Weights of a small transformer language model: vocabulary 3625, a variant of Muon for these matrices.
Each number is 500 + 25 x the weight over its row's rms, rounded and kept within 0 to 999. Layers, rows and columns count from 0. Numbers have three digits each. The size before them is the row's rms in percent of the matrix's.

# o: layer 5 attention output (transposed), 448x224, rms 0.137, rows 129-180, columns 128-159
# v: layer 5 attention value, 448x224, rms 0.16, rows 130-181, columns 128-159
# q: layer 5 attention query, 448x224, rms 0.131, rows 160-191, columns 128-159
# k: layer 5 attention key, 448x224, rms 0.136, rows 160-191, columns 128-159
o129 102:513472543531550473479489535503535497531486513541521528488503503524526533505481513513483493530473
v130 104:484521552466505480554486506555512483517498532514545525554502517467509534500478545505504503493548
o130 103:557514480476542493486507484489499502521496486510482508519512504461507490527509487470505462479505
v131 109:513480469499496530540529519500536465490502471472511542473511473501490543503469583512477488527488
o131 104:502508490499517475459513490577492514511494551498491479532490492478510427500546475502507498485501
v132 108:512484498524463501443505477480502504549507482530500510467502514507497476492514517529506500499516
o132 108:526508495497544509528494498483456478483497478453507502498512483515493486526473531481461513502502
v133 100:476494518532505516532505530477529572523550509512463516539493485505522564477460496518511450500488
o133 099:479479500480517505517514481509528455515439471546497487449503515497448504563568470465502489493494
v134 103:522535514474514496511511503480519518457466489512519468511537527495499502479471521458501536463497
o134 101:486501519534474476519471543520519475502514476517509487478466503529472423500515487505550479531515
v135 104:490512473572523482508497521505478512461526497496492461488512486463466498528516524496483457445462
o135 103:485498532475491497466485514493497512558517485485511537497446509502488494484467489466547516549519
v136 104:511485489509508516528509506478484480488515451480505524509472541498515524510454479503480477500526
o136 104:490530496480459492479507480477494498534506435489446510508546480514526542503489516481494521526509
v137 105:498462511515547524575494500462503519532493509501523508507516484522499509579506526486529511525515
o137 105:529464497476481493442493530493468498462470481533484494494523485510479495496482490524563474456494
v138 104:483509456511514466525491508522548501510509484486529519489491462520460467510493473463475470520522
o138 099:523530521482461511479504512479487516524521458505530489497440458456511472514517506514524491446509
v139 107:472507471518426488493506440492515493529489487446460483506536474545557539538506505514496551510514
o139 102:512480498489518488516515523431476508477517493522486519524489492478514485447496535493508471510495
v140 106:462517536483455526484459484501489497505485468511489466540482495485477500506511469503469523526494
o140 105:508504506510512486494470501453534495501502531482533531527526485532585503510469540487489479428485
v141 104:501475499514467462483479486501497524504509500481512523489479456529513504486508455483499498477526
o141 100:496485560537492517503519510529486505528541496516478478471508533478457544483460516553507497488521
v142 110:514497465485529515505454475472497497540490495486487521501511497489530479473557493496500558477539
o142 108:512512491508504501480571518517457527500482546476498489513519514514515526557489529533531483515482
v143 107:491493522510498505484545517469472458504504481532480497506484490471499505518478483504545480499493
o143 107:535489492496487498555484493551508511502447476498490512476494489511491480491527499516509515510520
v144 102:428488502498462523527415456488507493508499503509487517504500483508469447526464501504497509530502
o144 101:514489493508479507524528538442474505454516539455524495499533502519508506477514492495518464477528
v145 106:530491482500537514528484493453490498479505480523494510499489468515520479495476473453480478536504
o145 102:458504507467486424508516510508561501474474460498536568497457486532498536521491534587545496479491
v146 110:508524508517515512495469509477472510482510478465490519526490511492464471502467543532521523476448
o146 105:517488467477459488517516484522562500507516496462493507490509523508502517486479506491478551455523
v147 108:510518485514475463513479505520498493501506512522498474480503495526468559478496517498507533539466
o147 104:460473517516491511492504503473465520504515478479524500509500504491441495505472449511492512451504
v148 112:495462481487523550497467479504456496514464482506529544498496522483486446505516493511485487481460
o148 105:515529514506522547526527509435520533465487460536496446500530503512477491529522498521471544532521
v149 106:504535501489551541481520489540468479473477496498527467470533521499454500486495475528510499498480
o149 109:483464501524502501527480523476483494485495518535474492521471503495513514495482478485486473491519
v150 106:486478473473512504498485529473475505527491509493488493533515522523529500500536529542505543549515
o150 104:514547545524465505489494492543481525500487518492515489489475478492495539474552486490518488442479
v151 100:506523512525495498490510517514504494489520498493450531478484495530513508520479505551510495509517
o151 095:528468483522483491497489467462512514473482483491498493525527513465476533457501516524532495512492
v152 104:498444515502533520505484513482490472475511493494520497531493500491513532475488493502491465468519
o152 100:507515522457552471474526540500499517529491489507502493495518512501512483541495490496541513523472
v153 109:493528456514498535440484504505502529502505487497506509497479505503507525507535497500520541502496
o153 106:465458539493524491497507509506514504511478474480505501468465536487516509549502509507506473492511
v154 101:513514505449530470497478463457481525535461540538526484553513496493541509503500479481570448510512
o154 100:507493510518501514477533539514493506499495485489487523511494510494490503519505553526462509486499
v155 105:540455499485526517541496498505490507490497504513532489466506504493518542534526490537477491538505
o155 105:452511501496547517422501495452501508543500528488512498547532549507495507458518542457522516442508
v156 109:516497517450493520484517519516512504509472520534465497501459508492436538469486488552483489516533
o156 105:501457480543544468501478477517492512485524494530541466515492511495520484538518520489499509457492
v157 101:496493515487556475473506506461478503472508495527509489488504480493501475528474507527523481496529
o157 098:516494519482500536503473519527527511513508510450519505504530503501540477532493493483519489465473
v158 107:489554510452512435522550513501526500502489516491472510473430515489494528498488514485509509491507
o158 102:508433460529495592493495486498502484527490507493524493447509485501518477492484526496509471535536
v159 104:463477508437477490566475490488486522460525523519530505482450523536537470509495500500500516501511
o159 103:533501497469558521489501492506528530496475526473461481542510482485515477476493481578484478536530
q160 086:497491470502486486543515529477532516501469550504512486509494490464480504471522460492484430484475
k160 080:508515522473506492481492503521486503482498495485464516513452461458487516485498511494499506483522
q161 089:512505513486530486529507491471498499471524465475505483497476517458495566490534510453523466528503
k161 090:489450471521479495584527529418510481525533522503525490501479465527492503499496497488471478498477
q162 080:517470508489493486518514470492513488463494555537471536527522496489475514531506519496486500472461
k162 072:503510510436498489472475480509496512491538469516519512493484517485557503529508483457504502471531
q163 086:486502498492504506482524511482469492548477532473546521533507512528503477524507494519493474481467
k163 090:512490519499498489464481486504495516479518449500479564522513504445499512529498482508506506501578
q164 090:484539521554494517524516457529499477503502468499487507522537513491506528477494484518523474518494
k164 094:480479498502499534513498490547526501508479551488517429489509475480488486483477483523488489447524
q165 085:499568504545500467521509477489489496494499504528512519547450518517503510429509520553497457458477
k165 095:481519510454500507466469464503478483455504430495489549463475517506545505517503498460480492502515
q166 097:476554508533495488503470491532505497506535480485530509514482510489497543479491486478496504504535
k166 080:498496477474466502481545500548503513453493533490509520451458510540500501467525499465487478490509
q167 086:480464468513505530511527491516520472522480513442482524513499479528501525486486521522466511486514
k167 093:452523487478486508463500466552433506477471516501510525491454543502481507508496486481498496502544
q168 091:488460506489521486488442451509496501502498527536495469547516479509548527520509468490538519521496
k168 097:494484479515522495510491457508543466518482505483511503530457484490507514471551465491514539467512
q169 077:503519486514521504527499517522473549507498440538506454498491505431483543519533501468502507516519
k169 112:510493449543499515534556467493500520512517529483472501498519528528456467487546469499491469491455
q170 109:462506493520524502490482543479497542517501509489460520518544501494488452506463487478437470456501
k170 086:520493556474491493491505530521548455473498471496472487487513475486517494497454486490528482533515
q171 096:518521501517518505512503538545500504481492496474465461483480465479503468464464492493481497551514
k171 089:489486525530489493481448527481496520503497544546504496522432466499484507470508507531514503552505
q172 094:512523472472482537498523513502474555488520558526493486522500479504495473485511498514475499489504
k172 098:491500502549520502491512523492535482487499523468480424503496486479490486491485474548510529524529
q173 098:453516500509505520501548517520484545493509467538516531477497477453516522503509530519518496491481
k173 101:496470470478498515494529507495469508489530508509519502465510460531499507527507484506467485469494
q174 098:499525487474513528529473482484513493525522528512531518516479503492492535508517508509491485541473
k174 106:512495510452528456506453471486548513464495484511472519509505464488542504499472514453474520486466
q175 099:499515482505493527525515506505415543492487512441508489542527470495484504497471492509471460481521
k175 093:491524509465476481466500566520512497499483499490512499505439473470492513519534483523468568520531
q176 088:495543513522470506484519509483512491500490446497557484474461532520483525486528521471535482524513
k176 082:468463506540486549538531514475484518498487541462502445500503504562496464468499487493504487476484
q177 084:507532544522487473468517531505522479505491469518539495492511552501488542514471528489544519571487
k177 073:493471460519493510542511524493498511477470540494489512536498496536487451508467476506471559483451
q178 098:503525502520497485539489483498513470493501468491502490457463499471484530492495506461510464513528
k178 096:451499506530481519499513506493477509503453547474527416494502501544486447461484533483484494489507
q179 088:487455511474496535507493484491527516480497547517459518512513463519500489522496507553452525466490
k179 060:474535528452500462494501459527522499503533418518526504497503518526529499487463485498518492493491
q180 093:483496499504513502475518488481524494516485525501524514514500486531528471484475498548453495484507
k180 088:502502523426492444460454507541475513505505454513503541478503545493541504488464489480488492477567
q181 095:513474514491521490514487505455532483492512518498505504541489473515502439536470502499492486473466
k181 073:473487513518503524521487526483516520511461443512510436522508504530516487505483508527491539512527
q182 087:531513514489545505523497471515517521505474515540491497536509523486517518505469470534485493464497
k182 094:514504510491485495481490487562477528470496414471477546501463507524479479470530459483479524510527
q183 089:506518493511471464511475513518512487487548502474500525493472492500491515490517507448530537539511
k183 079:478486469560533517519511552467499495504548559495507475524491460544531508529475518516498535527469
q184 085:519503512495473499494514531497464472468503483519491496462503526501495466506528489498478528469502
k184 096:498505492483508500490453506484532457537525497480517531506505463500527508507471520496518511513493
q185 106:503512519510486506484515530531524471490496473484517476490498484489503519514509528475515525473505
k185 069:515487498504523478522517486513489512522510607513534479492513463475550519467541461510520500494537
q186 096:504465492510476518498494489495503481492517481514502497477520469501490490536485477508470530501469
k186 106:483498504530501537513522490498489471494518533508507479497553497495502489507483501537539495450483
q187 095:514514507492491464502472470455480496433494471492521496511450489473453550516531481475483497526488
k187 103:489483494535531541467515482469474473475525528496524516458482476511510493462514514483525521529528
q188 090:471512537470498488475507503524547479512533501544521511483499509528507524481487507516553468502508
k188 094:503510505478527517449515511529466499497468532492466487522497509492489469473508507484491521484524
q189 092:467518500481497519506513505530513490514460547477555493491533507489531416500473504526519478494464
k189 097:478517498504533522512501438533497521518485544527495451504510463485493510501493479517510509475522
q190 097:504491526556473515469474491507491531492517487527468472482503455517505499512486481495514517483554
k190 093:451503486462482503543529518497488495542480491482495487489496499512506495506536473505523506526512
q191 099:531482504473534496513494468532479484498535494534524492455523484497535454487458517511509492453448
k191 104:485466484560493596516481510535482540537505546517524458492477467505510475500469524531525527506488
v160 099:517532474508462465507485483515461512516556444482511494481500531484450502508510478505508564489512
o160 094:510471489512539472519493463522494506494474482447508508546563478516481536503479467487471487510492
v161 104:505524484496487547476484526500515469517515484481473533510488485504471543531552510548481471528504
o161 111:521543506534494475524531498484504492520483556528512542493541507529538496476485505501503503517481
v162 107:507523505531518522528474495502460472517475507503481475543484488442479501501490483532500498565501
o162 105:522483491489480494461526561502509508481498485470487483492489504528497479543482549496501535501517
v163 100:505511517469525508504479508493498496494514479503481548467475533485464508489492443510492483457498
o163 100:523497501480501515532505484485517478537507504496463503552498541487461516474493476453495508511494
v164 113:513486494572516500471547498503533508460499457513549481507512506502571507499541512475526502493471
o164 110:474513494524535486515483493523502499505500540497519505484485494469487516523496508493490498495506
v165 099:459532521553489474501547501512557506478486480479525469543498537504511509492492482543534554500512
o165 105:506501488458514456480501476559474486460504517487466462511540486451501543563535475443466531461477
v166 107:537461484480495518506462540488428524507504493468455527505457506503512529513509525486481511508465
o166 110:476529495479513491500522499487510453503454482524516477455503491522543482501493537543497479467503
v167 102:510455520477510522550509489525498565507483511461464501507514484498499528505534452492501481454495
o167 105:481523479508510463509478513489488497526494437494484498508532532499495481523515464494484474444547
v168 108:486472502463552518459476473499538507509509484502496507485482492557533561526538480502483500468480
o168 105:514482499501474494527531488466526496517516487512536552539521508451538486495471467467496527479507
v169 103:544493470542504499515494542512518488511449514518442454504541519497515508508481481477533517518526
o169 107:501507486508454502477521484474467513487488468497485553449527507475496501464518521465466508532522
v170 100:490565475523486499490529495464538487526467479500481524437505548497495473519464489489472509517543
o170 098:547490488512511476506501517506485478528532489528456492480482532507488506507521524576515462465460
v171 092:477449531556485476479447514501479480491518493414533494458497482533496477495491502496510474492473
o171 088:496505496485497522540497482533485500497483561520520449518501485505535487477503527484515478472491
v172 110:489506504503500523528498515478497458529491488479507487484544539486488468525501525519463484493523
o172 114:516524485454462491477472474446502479496517470479485520483486490508493479464535489526494472535490
v173 112:525561479492495525491496489489487522519513486452501490490547552514479524536477524535474468530534
o173 110:514501508464542478479519549480487477498492529486541536496490521546459486482505534459499484486496
v174 103:541529504471492517491491524532479514486517514461514444471497460516479434498488494508543511422479
o174 108:492491506474496498486500466445467481524475497491529453518525544520490513520513528544508539511505
v175 103:510531511498447500497469511511489496530527497539513495501491497433504505528475544520489495496537
o175 106:461495518507453545497487479493512508491518513469487491525503503542479464465471513522509533538478
v176 116:520521483487502487508556520510499480496497493498469504521564511478512504493482473523532480526485
o176 118:537468494487464526485471485492487526500496475465491500466542521511477491505503507505485563474518
v177 098:474528493529477495488452527517494511486510506478464459500570494526462473502533531531497511449511
o177 105:473528474546524514477501534493481508485464453493529508472503515473456514524532435464499506506523
v178 106:489479498482474507509471509526536528474469494569508515495511509493461481502536503474503496518511
o178 108:514467491531470498480480509410478549478483526449517463449523501545520525500453530518500472488529
v179 107:505512528511506518517523519533484489537524509469495483512460484472492492500498480476482587494492
o179 108:514482461454545507501469467462471461494517502516505490445502531525497448514526521533470519518468
v180 110:475508494494549524480533465496494509528519491466519518476529495537494539572530496490521485500503
o180 112:496533498518511510481515512533499480501553516471525547517489494505498499488537529473478487521452
v181 100:485474475488502555476455532449507571478473503445481503508477463496517500489511500478499495506500